Part of a small language model's weights.
Architecture: RMSNorm before each block, rotary positions.
Training: a variant of Adam for these matrices, 147M tokens, 4496 steps.
Each number is 128 + 32 x the weight over its row's rms, rounded and kept within 0 to 255. Layers, rows and columns count from 0. Numbers have three digits each. The size before them is the row's rms in percent of the matrix's.

# up: layer 5 MLP up, 448x160, rms 0.104, rows 25-79, columns 0-79
# down: layer 5 MLP down (transposed), 448x160, rms 0.0949, rows 25-78, columns 0-79
# gate: layer 5 MLP gate, 448x160, rms 0.107, rows 26-79, columns 0-79
up25 102:121190108133133120134144144104108125127149161110080137124066098175151109146090091168172083071140189105069099170087084084128063111181155099086194141201143124180129185130118126154189039147060108139109117085140093050140148065156108141153146134
down25 103:161179121135103088189090109117092166126148118133191181118155107129109117216109098170126150146120164133067085129116185068121144118115133115167191116151176119120083124154107097127189170137115100221153161065119133137204169138085163163159129124
gate26 097:150112105114180103123117087114104116077121074170080116111153145080115173185113154088144154134125086104123115159103149052118142105122107156097127155129152108166101163107096122176075121162156095168128112162115178145129147203119158123169090167
up26 098:129148127146098151066164166157130174156145153104128135151125147098072107119113105078116169103103173151169131122068130191101109147124114119183146143150130158135170126119092124104151069143106174143105138140183095088153160131129114147118125112
down26 091:115160107157118125134151096130167134132077144113131142087169111129168111133193130158116122041156092104116149163146160087131141077089132117139110146126109101126160142194195189076143152143046088136110145156136119202145118100099083132084138100
gate27 105:137100171129112115156118137098111080132096132144199151128192089103133161135133151070084136152090149183107117130119098191163138165157142114146172096120092110161160187100143074143149139094119140153129165122121105141092129197123128096150157134
up27 109:046153144152104062110150102154116113103111127099152142077151154147090175093184150098172099094132103133073154103099104122130173106210138157139158151106205081153166092111087125168100130133075110131157169083154111121136183158129159058111150097
down27 106:164143119149112124025118161203133137108139090109165112104141149062139157157093138104078087125114139109151168146114143159158076156171122114126088123140134044140181162134118163117142070095088202108132157117088182152116169138101108116140104154
gate28 093:126148136146095118102093091227057109125054088127144144115124074153114065070113081094186108146103098119136099147134137137121094095125136133110112109136124057143119117139146095152146086107092138126164168123049120125150158097130153130135176139
up28 093:141097151132127140104125194098113183134103104104157153133152124152148123128098152083153180170148224123184065092110138105144076156161147083177196125137099142116134115112119131153071114092165127142057146134098157128152134159112037141084139038
down28 095:136146156165128175139124155131153116127128128113112114162100147148158179132147122176090113084116092140129082132088110112116076094129117199133110126117088160121128170133173088125210158093091137163093168062077103162142096099134199100144085121
gate29 102:134126157155134078117100148082114156119077134139142122082101150104120091150091161102106127138110180087048113111084076099125115125118128160045102137116075166157126101139131077080103093159195154159211138120146089118156135106159087078114062145
up29 097:131047073086202095103097161131154127111078107112118143126132122195126189121168093115188092129133105101130098129156141145118140136147099206194133081118180159171117147169119159093119098148073195125087090099090109165111123107126142125142109152
down29 096:094147167123152105146147131082152136111180147088117157114133113123100189097054121069208099125095085113084105095059138124142173117081123100092135108112134208180144113099147127176113085138155127150125221098148115133144104120091155129149187141
gate30 111:174132174108123095083110115093130149144181088107119153098117102162112143107101165091100114080154116148150140119102076164121108113114160128123165094154134096125126170163082145146134152183111109152080148119132088113175154078088071143123141104
up30 106:159091141107116150121173149116134086089076105143089071173133127101176162099151166144136073113076151160141162091155132069115054164134162087118186153155147122134124086102113110104135173143126091130081131165128134113129122135105165127152119068
down30 109:129120118149181143131119106197164104092138166120218154205107172180133097180144118132077123128114125152048088134148098141178148179108106125129130154161185097173147093163079137098119123104160129152202130122168154084075107166162123086065112112
gate31 082:139142197163142158129073152181076145168156142105160150106116105168173128137106058099149168091138160185097128149160111082096053135136117132190125109131104093089172136135158128138124144188147119123096104125138114095144137114117105091105109149
up31 091:141102161073206104102113170197070067103112099169162141121185131177114108089116090129099145147133147153095189160133122079126123101094139091127199093085138149146158081173148135140105130097118066148162136127156076116112186072100108118163152144
down31 088:090116094168155095145112126195084143133126143221066129106113088146114084207185137140142135149104103139137177166118101168187126111112093100149099090143224186123142101138172154153108152102125138090114132074067099110164142154130108097114115117
gate32 090:161094118130111096141114133106113144112178135082138079115131107196126066074117095069090120168115166202162102213103083108089146122217106059152095142172137098101189133142175145100163074088130149131107121160080095118143177104141178088165136148
up32 092:159130113155148150130131123151105122065154181126114132122104170129175127101141096060135154072071097167128158148099148147127123093096133188149106178123110118163158117178099040174101138120124140114121103115126114096146153112130156153206143104
down32 095:096144115066144130123142144107135094119166133176099159109099139111096095093110174132169121159135119094118100095105161072144126089145159152081075068186083190092028152146120120091078169166162151183090097094152141104188130134095097116186089105
gate33 102:154166134124065126089142130182091145128109106138205106086149174073141161143108131149142088111135147152104057149109076184100111126163108099085180165107103170158113158160091151132125133192150120142186173165078094096126135148125117070158169098
up33 101:079122097133152150157105165099106090164121132098106103120114154140131173157117100093182116115098155124177124156122186133076166016138138115100124152079151085102155133146143097112111121161098141142144139107109147142165116159167139112046144153
down33 102:121146117048104115163147129181123174036166152125138120127124127145128105098133122130116135159072166082097207140097072113133074133161067092105106082113198081157080105109149121107127093139130149100187172113144163118180108145170140166094125132
gate34 104:133099138151091144096080115092148069157129065163159141093148141187127130097127112110120114154219123124151071103202078078165157151123165120130158083171099154147201136118123143138111115142103112148117140066128098167108113131086135149117110113
up34 099:132143118130141072087117124120107172094109147072148087173098120090131177136141148123151099129105153136109146168074192151071153151128079082164161165105168150155111062173154088134130143178120204070100128170103083121140152052114103114141141142
down34 093:111161173078117149142139110123111152176132113156168137104123101180126100095140160169160114138112088114096101120166113079097115167117170100141104097075082117079118149118172110112142109143130103098111146163200091112129155142100048140067108137
gate35 100:229111080158143053174123140040082081138166111145122121109142103079181156066158151127141144155134138123118100114141132148143144129028160169115106103170127183116165118171161148170085146125126143172089103133121146119124149107123142183180121209
up35 102:131099135089182116117119148136097040107152118117169175119189130146148135106103117133163140139157120117159125145091112090126129164166058124098148123137201048133158093083124159076045158080112088153144114116155070138107167109148088146101164172
down35 103:172099114106127087121154122101145119090144099129150114132175126141071100131089122061125143111116129161122186139155172089098099184110022122109107154101149144150127135100116119131112068140107177108124161045165203139181189127079119147153099123
gate36 096:076128105157112098147161117147111082102167099117197146073148100155143101104101107115129118132054177129154088125065105116150104155052100131061115118100129083128089142103132160123122092079183166124087054090106143147093135189196134157128122067
up36 104:137128130132111083114079138116124173148138121086109089147164114163132174155145157110098191142142180119130130092146107157137175086128097100153125125177108124147177139198175127154205142172126163096172177115112158145108151127052137101155154121
down36 101:113104137113161130128118093164152132126096195132103126189120169135165166150083114094161103132085088098096197122143111082192063142169092091099204133120152102197085085130168093124127069115091110129153097113126145107158120131145175122110148095
gate37 101:097114143104173143166094098066130062179155131096126170073070095097129116078111166156163157119142120092105103103149118121108158136158163103130160180183064047068128118193086122142116113184161141132140140103142152125115101092142102112104138106
up37 100:158120116102101100091163120118153051145098126128089162137162126128101137121141116133099154125161083165171087172098108118148125130114092130167149121131094122134175148141101123172154158177143135083065157098121112159121136092140143144078065103
down37 101:142179100169118137165139105121209110106119091113072201177148153118132134120101093144166155111083146106170130086140107151142092114196168081135135084095140134118172116116086130163122129120185117109140103133069073151089160183123147097128096129
gate38 102:189082163201134077129190109149139119146157131105176156095099076053135116160157138200144122130152117096107110133132114118153156095170160134042182155142107155117120140159112025148127172149154172095094124200125113117138111087158076090126111109
up38 094:031132100178094156164118119119063077147170157137075181118116071144164122108105111116125132081156089103168109181187148087117189155088148113113076142104115163082148160153103154120109158131160116128106201163166192201080128107136120110138074108
down38 096:115166114182135133110119128113115137123147147112139076102130126124128111162099145114143146199104150185189140089094121141083167101175054133156107120098106133086049066118125110120113143141125181146048116142076169109161167108111181103166094176
gate39 103:157166132134109114172101056089049128091140135144107120087119072172186098109065192180152109089143099068096135137069083128144128105128154114123114076118114134175155175142088127138139127094158123158097108125123117077117143108156086132197114233
up39 105:098117066080088151144109122129165063139087134058125113151138089101120119089091114152126139149126127154194116177121114037117112138138137153111150091107163135127190082129096107129103072071130127099053096168078166132099097128102169141176082138
down39 107:088127151103151131138096085138073140163150154169172113191083101141146145118147124102107084120075169160117078103124062115201094121141116097154086123138146160139131105140152122101068101141153156188117122200183161160129100115184145139162129028
gate40 101:205120135120166105146065104113134130110124166074190103048108145095109136155118146117105129090134141084153091101170168151111143141147123110084125161138159137064134155136058127120116163126093148178114130182091177119144143163128100109138110149
up40 105:153176068072149149142125155161100166121054110167194105118090112085147166184093098090100112110100126136105163122148172125119136059091048089126116100126107128154106145101128114114106114137143060126158189125115110127122124158151140193139213140
down40 109:109098122116153209048113179143069106122058143126144071150135138111112116117134180096069152124209049086115129127156193158101135119107146141105129100114105091120116150090111139159087114141123119123152118155093135149143068152113106118076154131
gate41 094:106154148123194093066129063093102111117138105116192151124111105115167166141161098159198069181099131206163124152106130138109145125122135138153133151127136085151108156097136119119163131162159102092109111100133134098142196056112138095180100073
up41 099:108158112099138114064138082138129057103124124099128096096126166111096220133133176154157110128106186099121106143205130139143123112094148116158152128112149142112131165115157184177035114124144166114076144088136136126158117126106140081111172111
down41 101:141162153150106149110095118143086137150122094155192132139172128139130133098134100128088118107177122120155178109117148142131143125145159197203075104104203132102124198110128120145146137146118086145113176108140101145102139090102170078098113157
gate42 103:159117082189161094129114176170110149080121094136199104138111128114059101120156135115114173171138162134167173118157135139179132145150162115132185136125147167151122090149098106091147105094142171196116132184151108161160164116151137095119104139
up42 104:154113126102110133033045112130174111132150155145169131122191169097154109096104159125146122107087103126102119158127179104117131111114085113149082118147090155118145141140094144134104182073075144073154143142206127147040109161164179114041151151
down42 098:087148103144107096119136100126110104136197137135147166051121159152109133174181092123137123169106134110157110142134067104092135153076139095138136107183171151145141091119179165114099208082158139107180107098197085134081121139185093074142148140
gate43 096:135076141101105117124166112158148128068107164131158108115132083130113080093093158109109197121049158108156092157147135174115090098136186150123135153149106110089156155150115127145066125161145150156156089187072187134139056126089092120121146179
up43 096:133129095105077164123138119135103096139163141167170188122106104109087122114112103133114090164132059138067168156106139138140104164185120182114115081162108148055065068118086142110105123156155036193142165111131135124088182162112159185163146129
down43 094:120193180105155107129097162119137141171060142123131114095118119188138075099151161112167102109130103073186175116138191134138096185117078099148135147066106088153110092125155135154196127142103124146174118127179086128233110111134144116096141160
gate44 101:146176115183095171162119093132133063159165153109153146097049148090141095123122081163130130170097158087175062166127154128157215142110084079086145099133092113068103112155113125129101160155148147133180112146127164114102143145114062050146164121
up44 101:176121145095086174170146127114177147153164153124043183157122129088139102079136187148168123169141124149132154136135116117150122142060150130112165099172145134138200108079147146116097142140102125103107089160159136125095010131086157160122084124
down44 104:099161149118148128159213196140138110152102149104123125154132117129091121074166129164089133072135135183192133148190165132170143132168148148156132132112134135131125064113098148126111115167151091109142156192099100095104149086132112136120094111
gate45 100:124064111146127108185145091136113158167151142132154168111081120140087098124132103147104075190115164134122138120158112104105161128112105168092166172096124162137179083154121120119048071134169173191150154109133107128092154153128129091120108137
up45 101:105114173105125160103118179137157091119104138113133123161129100112125107060175136139116143166106107171141084164132150171171044153192053142187091102077105142101068104142101150107160144123127074099148130140114098170136099126114125091172156092
down45 098:176147125066125096069175135118083136154167166127139078082150128107107120135179184074160132108123126146121143176065156145102162133141116123102087109148143151169095135146159146149106074138076182114142133161165130139159172143087174159090148100
gate46 103:146098167060133043117082137201136154177107137149153142134147118106103089082118167129097130127126115160110112120093139097164110117155137161113121085193118080146141137142152083135117084175109091169105079152100164182111100123092100138167124127
up46 103:163139149175130093143215110099114115115111132122132140150114137163112132081212086150105129126169114139142067084150135175137141163078138121115151156128201131117176118096140161105162131076112140128135142173125092148160122141162190134120126140
down46 093:115081128099083178149137116130130091119150096092137154041103145135119156123079145090167079110087122139126081144065209115100098163103092126123132157153099153187138150106147131151149122180128131138100163120117116142187160108145097110142162151
gate47 097:120126150114157096106085122162145104113131107160139108177072107156104150138067138080145176109091097132096133174175149164179133138126150173135149080106177153067119087143101048110160105117161132150122138167116149152190144092126149146114131169
up47 099:131135098096157124162087146127116160145094125084130059126121123125102119154150134104113130082156081073110122143182081184136054116206186139124081109094111130139074147127168101147197140130088112089130165143153133156177172131159137170116131115
down47 099:074159164129116155132169133163162093102069124116068135180109095157164143162123170205145174146058117133085108147107097157117134134155150131137168097096180124119108079128089105131144121121122052147092105102050118081130168145108107121134112136
gate48 095:094108149138193131125139102150055106146089094137165137108145110119136181152123112109097151129138187124137132135084135143170129140131187179030087180177160102115160139150127117093125127094093113205132117109119121212161163156131121137120056151
up48 091:154152124118075102160141136123109167165114143113122113145186133100133088114104107092123095177125143131133173118189129130134129122088168076080145130176190150143104129101118138042154107076114102138126127148129129158135174080172142138138088144
down48 095:107191128126136141151175196142140150097180098113191118205096100114091122119130155153136133127116179169157063116118123136163102090173135177156136141068076119138123076116092099146137099096081135119089128128174151147089194165165141107096121153
gate49 101:110136133144116058129119160151114125137115117131133160102127104175135084078140091106110095090151141149115111136119114135179097126156066152095150178154162081129160153154068109110155127167108187109108091146091123078144192096135145132127166229
up49 101:184148079123113094129082125141132146189120167105130123118179131150132119086138156128087102100143070124116108119134146077090158097113095151159149084093125188176122080127148144162110078069132069099159155156188143109099143084121107113178126078
down49 099:119106184101154098157172139123106189101113125089120087070104138164173074101121131071096138177156083123148143107134123143111085104092075102119132134132148098082140072089131124140188210125187117181076140181053156117086178148097130118129168134
gate50 106:112093142130062124135131125055163173131196124126150114128142151184124101163177173128179149149091108105100134077195132180159137189140122110090149159064110176068149148128102110063181112113112189119118090106170134135113127127139126115124152129
up50 100:106105116136126113107128100180129141093109106215073142108133149119138081178188208110151108092107170165118130086097166105117109102092125140121135107132121133128170148154072119154129136100117138130206147106139110085108074162088058084047084067
down50 103:110137138090157120045125120145089119180077130193117112132108134126122137178100202154186102156093106156083111154171143138115153141143176194145135074119121162168106078130093136108131144144180104149134092178106150101178131147071139114111113100
gate51 097:197171152118098084120126151079111058188169118158146181104119153121165103140061092139166149195158144125158092134117104043138161086155118129096108145196141145173165106135134116128116160105171158215097129120086068138094105094120075138143121109
up51 108:183201152145063098135103037099081147179126133109182099097159157165129112122139173109109111129125101137101042055130103116114179057166148133085174075100114117149177168132123159101153116121120112096152156176092134160180189082151181049134090148
down51 110:179093097145120117104107131094108134150117074130146108116201171123163065151193103097116152139135141155089058087125084038179190101117109124116100077155161127195128141158120128101155136157100142155145170079056070138140136099132091123095146158
gate52 096:114081136092154106143142132114131106064081151118132112113149097143174092071111150121210105136126134119105136149127191118136144149200051122117080157138078187140132174130162129178113102083130180111142146139118194174136107135091128150077115133
up52 097:148179145160121095123095151140086133157094046127100119146138073107104123141163133143163149103132063161146162133148156194078082118149122177188109120097117118118097069162183131189107114115116169135131113135131159095126086159060195104108172186
down52 097:148103106171134087106101143205136130139110124136155158035153122138091150143120087138085170151111140147090133127161143130153156162132081125142116172172069112102172126136133071117131152106164108131161126112164110100165108152156057109130102082
gate53 103:150139168110156118138105106163138118159196133185151177093118181144139117141089144154130061121160134109137121123150129120132120106117098144111093104148122130080153171118114131107135076104087104108156142169144061113140113079158138181105156120
up53 101:114146116109119155114163167105122120127149222090119132153110135129137144153091153111157089119107181104171168150113122076108143057093085151112145117147126137102158143122123190103154105112091140099112105122089092111127118098144118157084198098
down53 102:134093141126174104148157077108143171150119099124169153062102154105164059093114148141174142203174134095127109074139149154116138080151136154060111169138209157061080121153069069130115126158198099116115152139069100088150133065152171136133087096
gate54 101:111195144137100127135133129134168123146174107121160175110129108083115125112131121141105159102132104132137149113103152129141218146122131134115136096128077132142138111061093132047201130154071130143125157142130152079110124208134124146123102079
up54 106:175109193110107114194118137096133120088116058142214182141049127160134153114160187162108137127093131134113107160150093135145134117151136118120139151073117097157159103082135101148101142082155105212157159137142159092115174215110141034109089137
down54 111:075129194143125151137119133160132129108121131076132098000152167176136160090131095120151147097151222139182138037154118083091070132140085115167143116164137104116116080113153145092128138152140116152077106141125127111097180133131148155124174111
gate55 112:115123131126077149127118094167099064119170156176156134125165154139103122179144098094087136139135136122099116129181175162133144076140128081121088122112091124141117138135147118147060137144154156186146069111127119130158154154120143129111112178
up55 099:066103164112156121137114120089127095141086090103178152116115068161125108102097107123123065132104228115130107142121113093096195213123136126077090161173167160150096108132133124137091087070119134130141110163137139201106170163102138081121096121
down55 104:153072167162121115117134079168125116135155118099113096106164156074126158144127173094100119090060097131112132135134095156137120107199105121103096155167090124087151152152104111187092131106121144126081152140120121119098092140121174140115152104
gate56 099:158129113130083125093075068120103154161183149099167135081108173138135105129083134130093130119144156168169093140161147142109131177149128180053130121092058135040135086169120110100135107067139107183111125136150147154169106153117107135155158131
up56 101:151115108071144130140157138158070182143153148076128215166127160095087123140102176121098043153156077110106159093109088114140136147114158115061106107182149080148107082094110129144143172182104115143132146116113097089099212138129132087088137116
down56 101:157167088129095143157134146146126089168170139115126141189119050152131114165179033155173133130121123158144131128144185172103153109104144104120089153149113131085146093151185067140076170152160124135151072121147094099088146162110138085145135071
gate57 107:116098167082150146161148070140139059109161172183149136107183144103123119142157143110183120135086063145144138172094063139143153130137084163094153103140123112115200163170121079070129145189109152108152122091131151167189066082117150095146147150
up57 109:065147146157124152075128097116129134121164064106135113130162142068182136125111138065134057154115124115180142140134085135131092121172137137126167191145151134127179130140122149187173099102119133146169115112132101145156165124122085067169144118
down57 110:097123167163167098179126116180122148048132140120167104094147088124129043081162081082154092089134124137087124061141084101132054115173155059112089115182185130125135144115142139058104113129177128117133139163128113127118167095127171110109101132
gate58 104:122185115131108078082125130133124120133164122157154123125104144073124133172063155119133183145146136146116161128136114109095114102107172083054174132083129129070113155119110095085177116125079175082127126146129104161151119150146131132140086127
up58 106:108138171084144123142138143102137097111101155121106057142121099109137097121119111168124127156046113134153128123143171106154172131122116135103130110126126135181183125111138114124100158096171172106104154081127104133113144127126109203134106161
down58 102:170137112074135141141087135103185135118062136139106085152197184140170167097060119200082099112080140140097093141074143072151141119100135117105121110130098093118085144089089152117108134145071095141196201119144120169158164184162097116070103171
gate59 101:132133148153093128157061049098142168125185126097151200118114105153101100139099151105124098178142160155134057105108123141132154119155068156097175156101125098117178133138107150141148185216143154136160153120131071163102160120135162075064133175
up59 106:110127154188164140084092113189104181189154110127121129137105104151093146074100160158129108134115073160110108129189129184187155158141156092108102137097088133143090158153144102148147115120111159120114081149141096076130146101192111129167160154
down59 103:096144111184107061086084124133129204101129097116060106100136123061153178151131164081151111123112145164131151161139151118098123087135101133104098132121114120135119167181115113111189106077057192117127164111141116159115101106092110114133139133
gate60 098:171116160084091076132148126093166130109056126152171148100157096156048096091095102164178099198135139093154134121141075119179159164130165100128130138138120118157107118062139110126138172064122121116134159137083130114128131136131129108148105097
up60 101:122135169146172112129141103131102120192163155166188102160137136112162126190167120065135119088108155131157168116128109151125160100159116086122092152135111115127144122116105147113157120121162109087151115130146104146111149147042051142093123159
down60 095:103145116083144116140097135080087098163108155106142138084144156116231133114125120162152105096107139162132184160078029090131125153131086118183148119140090118098120145054169148150169089202089157167019057120149096088144168135139126140123140085
gate61 098:144104197118121129121134130146120053157047154166133155117180132143141142101078129146076124132082196130139107188186130096188218110138155074087131113155156133082132141175066149174093131117120178172165117106099142113147096140114145136116168143
up61 101:162153133100142165131200112107161140145159137100173144166157114099129135104097139154135150203153071165137170149128155110128164201092108105144148123081135163122118113092085133088049106121120121090083142076120078162116136172116156093085131150
down61 102:094101149084156089078099083101040048099139092199124122098175094133159176205174096103168103153133149110168153129117145071068103158121111109106130069131166119108145194125125127073128078115152146095115103073186148085141159109133105129110132196
gate62 100:046135181126138109123117166168155118079111163146142139094055151137159117055104158119129124101182080084115044179113152108150103101202116105118100118090122149143137186130126169152111094118116088102164176122081129149130183110176142102112154176
up62 095:064121145171138098141159106050133180108156075127106143112104138143157124151194123089104117059145068136180114140165112106105146148047088051120067161050132143191105114135166146091136118159119172134152152117129146122130137082112160084053107127
down62 096:071114124169137112108138152180131063150121123130112136146127126167140071152180126115140165136144151187151126107136154111174068142112108098154085140167165132192157157114144090171166151117113151115199108137075104157137133041142143163122116145
gate63 111:173155111198135111117121111091115115114090052104131099064106115116120127114140150112093119092156140151125117114139106146105116168143099125140127133143123112106143165098140073096095177140157134157084108172150107074102166110178153117129117124
up63 103:111059127114092129165157162102173145127141140087145123164144160110190165079113098155081142088174132122162066171101135077069165111144174104149118148126102156134163048165129095125132137046121154134135108102142103097128150165139150057156143128
down63 101:109104112155146105128117109136118086083100123077146179086133099108106137110063101165211151132115095198140136137184146135129110151093135162125115128110119163090133090135142149075090127090117081152136061103076082107140099127150098095134131143
gate64 110:180143142154151135116149141101106098114085121100160124097103164115132116068159157112116178199115187146163110061087093064161125165138131119110193144159078135154140130116135121165101066128176179128122121141141101082106127178154074109166109086
up64 108:163147155178158182120114139129143134146135150111085164144103138126110098177100144141087156184100156118145151150093148114125104153118197080084134099118099104110202173213112156141107151196107116104202134173084068145095117130140092153105209146
down64 102:183141089140057105155098091148114096144181074139159153102139184135156127144165133114086123151159123129142129055151114119118159205116157130164137182198090173103131116155133113148145159161107071170126123097113173118083126179128129174136080067
gate65 094:131194096182157139095130083097081088166135196130133096087177083145108080122114176129103148144101089112130107083122108153169159105132089131109165111129055143069082128169097168116108122157141137103088114124138069153175137121170098117104127121
up65 100:052194093129188156137183135097124093158112117147101116140098149178156080128146169171118103117119078149086174178111107173059125097107154205107090133118143151117148085116155112149101084092144053108133108140135079154156132200139109145134130196
down65 096:161118151125158079086129154163146071115149059186159174152148091130132159144139169134158116124122117157141152092149111082179124132113149129188127102147151029158159131126095118135101149127157073085141067148159162131164103097154140118103127136
gate66 101:100148145153121092103165125141120138123107130115143154112100184108193060152123136159167106145148172085128114100174105119127066174110056140145054107163174143085140116124194150085111137137160141187102105143119130095147171079117105153150166146
up66 100:140082114137113149124125096129112108108141191074120128163128093104097160106154139118135185151169135136149143171082103155122146201170180095093163116174114147173109127126127106134196119121113175123107087178118160191109111125168099123173101128
down66 102:117126140125152121137106109096127101114163090180108151255139115132132134135160104180106051073089119127095143134119131170150097155108167100128169109134123125057164118083083070155127128150207128168115101116151102137029110135107083105104126089
gate67 099:084120172116148078119115075122081076095137148142139174055143143115113176081139152113164162111145138123127109104148124136090152123159176160127172161166071121146107169151074178133092144176106154153087121156099125191189165118153134120173110052
up67 107:180166178135115128145079078122112180148130175155133130090121168107117116148107140092199182097173150073123100109169104191158060111159107190134159141119121137097058157117143141073133120060123159166099100106069134125125090049124099155146137122
down67 099:183122095135069111127134146074179167118124091126089178131100129171130159179094128089117183146201145115059150135091103159078141180133132163164105134207121107100141128086118130128097134112176126103051095100202095143091143119102123093142143111
gate68 099:164103147154150127158111115107113078093183116123110130113110168158122104136117121080130141153103115182119091169072107100116158190118146133116131193060149171139133081153097067122163123161148152127067145110128144128079157212173095107091114144
up68 097:144086121073121157131211085161151109174183110141063151152129105144101118138088132107157180115053200151122110157128129147132092125077072075101102099057144115107083119074120138106088219150095091112089131096124121195076102124105142153139086106
down68 098:120144076120194150140161129165059135108178127143175127133164127079125150144096137097077163115122105065093121096086132142142160110119159132100148142167051149100150192199121102092144097185159150131095090184130111150173150118167138124088100096
gate69 106:145116101163048104118118126162120091153158217117118133119193179140151155113144103183102159135123164148135110153154173138148079176103103115134106083095091208115091170153142129157131135133153123133164144157134129142107146115087082120117118146
up69 095:150140133123158138122112153139153134165133152129127082122186108070146106158124061156131144125094118142119111114137105142146146076138115114170095069072118091069111100099179112152114208176161155158115128079101151126119094134084099147139061191
down69 095:129136119137142073121149149109187103121115134091165137139062060139100201127145067147148139154133099167156148191086179151142086130130110111129113098105124157105110062169145123066117099148152124132124125112143092113069129118179137105178127119
gate70 097:085147076129157144065129091108114152121189178151105152069125129088161166143134148076107200165075127140121100077149114135165100106125158110125179168132052156112161160124121098169187163172124156140111143190089136081099094093125080095155176111
up70 097:127164098168082162097103131125147105167141130163117109113160176124116112119168081086080083163117154146101108148132043134112116154085123112194092115142182136140151117169145089121166042147090065146124075121088113133104114104111130126032154172
down70 096:116154082106123112136160178121124156099086045112088139154133109125110125107109146170148056149112109136099139073118102122114174110152147152094103116098166118113096072095160151181096169101205110173083098127174167134057116101132148123152105126
gate71 097:099100134184125121095152055095098143100201146130109098095147198109135167129137157092143112105120146130129119182091131131127174138134118113120144197062082082134108132119084110150139119134164189092118119170129118110216100066107070076164122125
up71 094:173122144116134136174125176109079091149169127117126158173138119167139113133134123151164187130125158149221182187134149093143155150140132103116136182138174125099102163115105087171141175136156150135151076168105137144110162126129140093103118154
down71 098:145109144066138116055143158188135118157151118212177109089143117057143026152115154092073112137111121120157125160115147114100147151105107189160126135126143126116152180151117087161166106138088107071115129125126109193177183118118108106068161091
gate72 099:149095190112172172112104157168203114122195080086124123107159094104152151144119128148147089165129054074132157046133090111107109112060171020081138176123139130105121109141077144098157172075164175113152159136094134172161106111089146115115101170
up72 104:163160130112123106072099117090155097144151079105121105128078126128171127140116180070114083172160106171064132146146186155093146142128127134148156097196115126101177137105126140117133124116130113124115194135104130089086132169086152101128142157
down72 103:132053078065109070180126142116134129118042142087124064125157085112114127123118161117105158067148206112102107086118149186141117120178199104105156102084095164150055159090141141098110109172201135111119118100099143185176124135128119170183107169
gate73 088:099128166132136147156108085147098164149175122150098108124126145141112107154090077101128155116158182136091135108141161124093130106101152116125066063148159199146087093134154151176170140121082150089128172133130084178076135128136076063125100170
up73 091:171132128117114125161113115082169124130143134161115115152068118056151146218119209117148139141127150105161111152118137091100114103096128115092159150154105173175146100125105126109171123084098137115178122196112100133132099081105128132181135078
down73 094:148072139120138075154110113106141158113128098137170133116129161116138132151134115175158103122131104141112148100139141155192094135187095161107113116162141075090149107169061132114100155139151109157182124120101065110216173160143102117143108126
gate74 094:087091165131141107133169147173103165116140126123147118096120123121114162108161124169148136203114112137151166154112121112152167110100110112132123122091102141082217151162118097096131095138115121124108156101164088115120102131125106173065149240
up74 096:092181139141135098093160197071138133095154117139148149162117117095121157095143130128110103116152082115081111087137123122160131133103138085134121113167127116117099111091122139081178125140121088137123110208155114107141173138123066124140156163
down74 099:149139151163139137130103156115128094103089127098083159086138164188170187149120095099177129111181085118120137137116191121139131148078115133126160100120126129158149146157144063119133120179108153111148108168107170132106165150111109166162094116
gate75 101:057124161146093073146141113106085163132188128111133079071124135185117139111131125130109057149155180083149128108078179085111140159118133133128123104169111097143118141119088091116191160101154151120129078077111123094144133129074144177100079083
up75 103:151140072178122128098122057154121138190061118099099115102145053161132148120169075108139098102148105132116179146137083149114123108158124121100142114123118134148154093116115095161109156161042097112124171127124150169090171110131191102101181108
down75 100:160133093119113148127087059097125170138163074158117163132162161126142050098161105076154043151159080183131129200123153115133110098165127133150183103152152143122090058120192115156114112165113079104140126097100167127086114116165157114138122155
gate76 096:112111198146181110211111159138125112110114126126101130149163173129121062119144124151144114140156151125167118114104147079191087086111107101174114107175141132084155101099112131164120109129065152103131101115091152163085207179108143168138080120
up76 097:101126131131123118146170136076089150108077117169061141097156117127142038105106188154176162159129158133200099113102087136105133107106138139132133058169119137089097135092156112148069138154155101095094097129129133149174135100087144170145116109
down76 097:128169109154098117117100161161130164123133129118140124146151126115155178118129062144115196089104104105082096142109145146149099136066148124084147173084098113124137153198151105141197179148099143097172134131130121129090114164100093113146141156
gate77 107:090153159122114150092141083061135164169193157134150144102067167084152106173075133101169083122204164119131123205154143151147133164125120144114097124102073145105095113152130147114122186178108160087101161136124076065114169134163103098158119107
up77 106:073100164190118101070129151152153069144166150103108132141167157147130201102072090152214082123139140108106101161123163109121085116155104137113150164095103119120119096117084158103105118105192157142128158123124155119127104072093103120194129130
down77 108:139178140214144112098156145127117161112141139116136187033111092099124155136124181165145133130080132146092080112122136098112093107087179160158146126145149155110131140105125132126182158116128143062141125151110171111146097078139120010178097129
gate78 098:161103135196080131108169148147122052150122142157150181097112164071119119081154084053131162076170160128092098084150106138132068086169080066155137110156076144115148164139121105139146147158130148149115115140093105115143169083162068127155161073
up78 100:144123126105113181157145149143055058147082128121081154130135171150134102105160172088112158088095128135072123124121121150162116119134173087132135149148168133113178178067074165152131097155073164143159131104058172135146116065177069140098076118
down78 099:111132122114077092088125178073119163126110097099083167149128125104173211111151125173149215139188200156118211147091094098137131168142134148148128101102177151121118130124142136133058117133139040157123110097089114146131144142158129118109156093
gate79 089:140174145112174170091098129113144104122144138139095110146083127123202105134091112071146090146154131105125084151132105092120126133094157097060089121124067107124098109068139087108216122135124103090133111156144190093074107098073126104173091154
up79 097:142186075134120151075154096063129151130096123149131076119121158131166151161126073130161121090100138187162162176136104095101163113093108084139210122154154179127134115142137145149091152113121163180129124084132096152162119092180116112092111098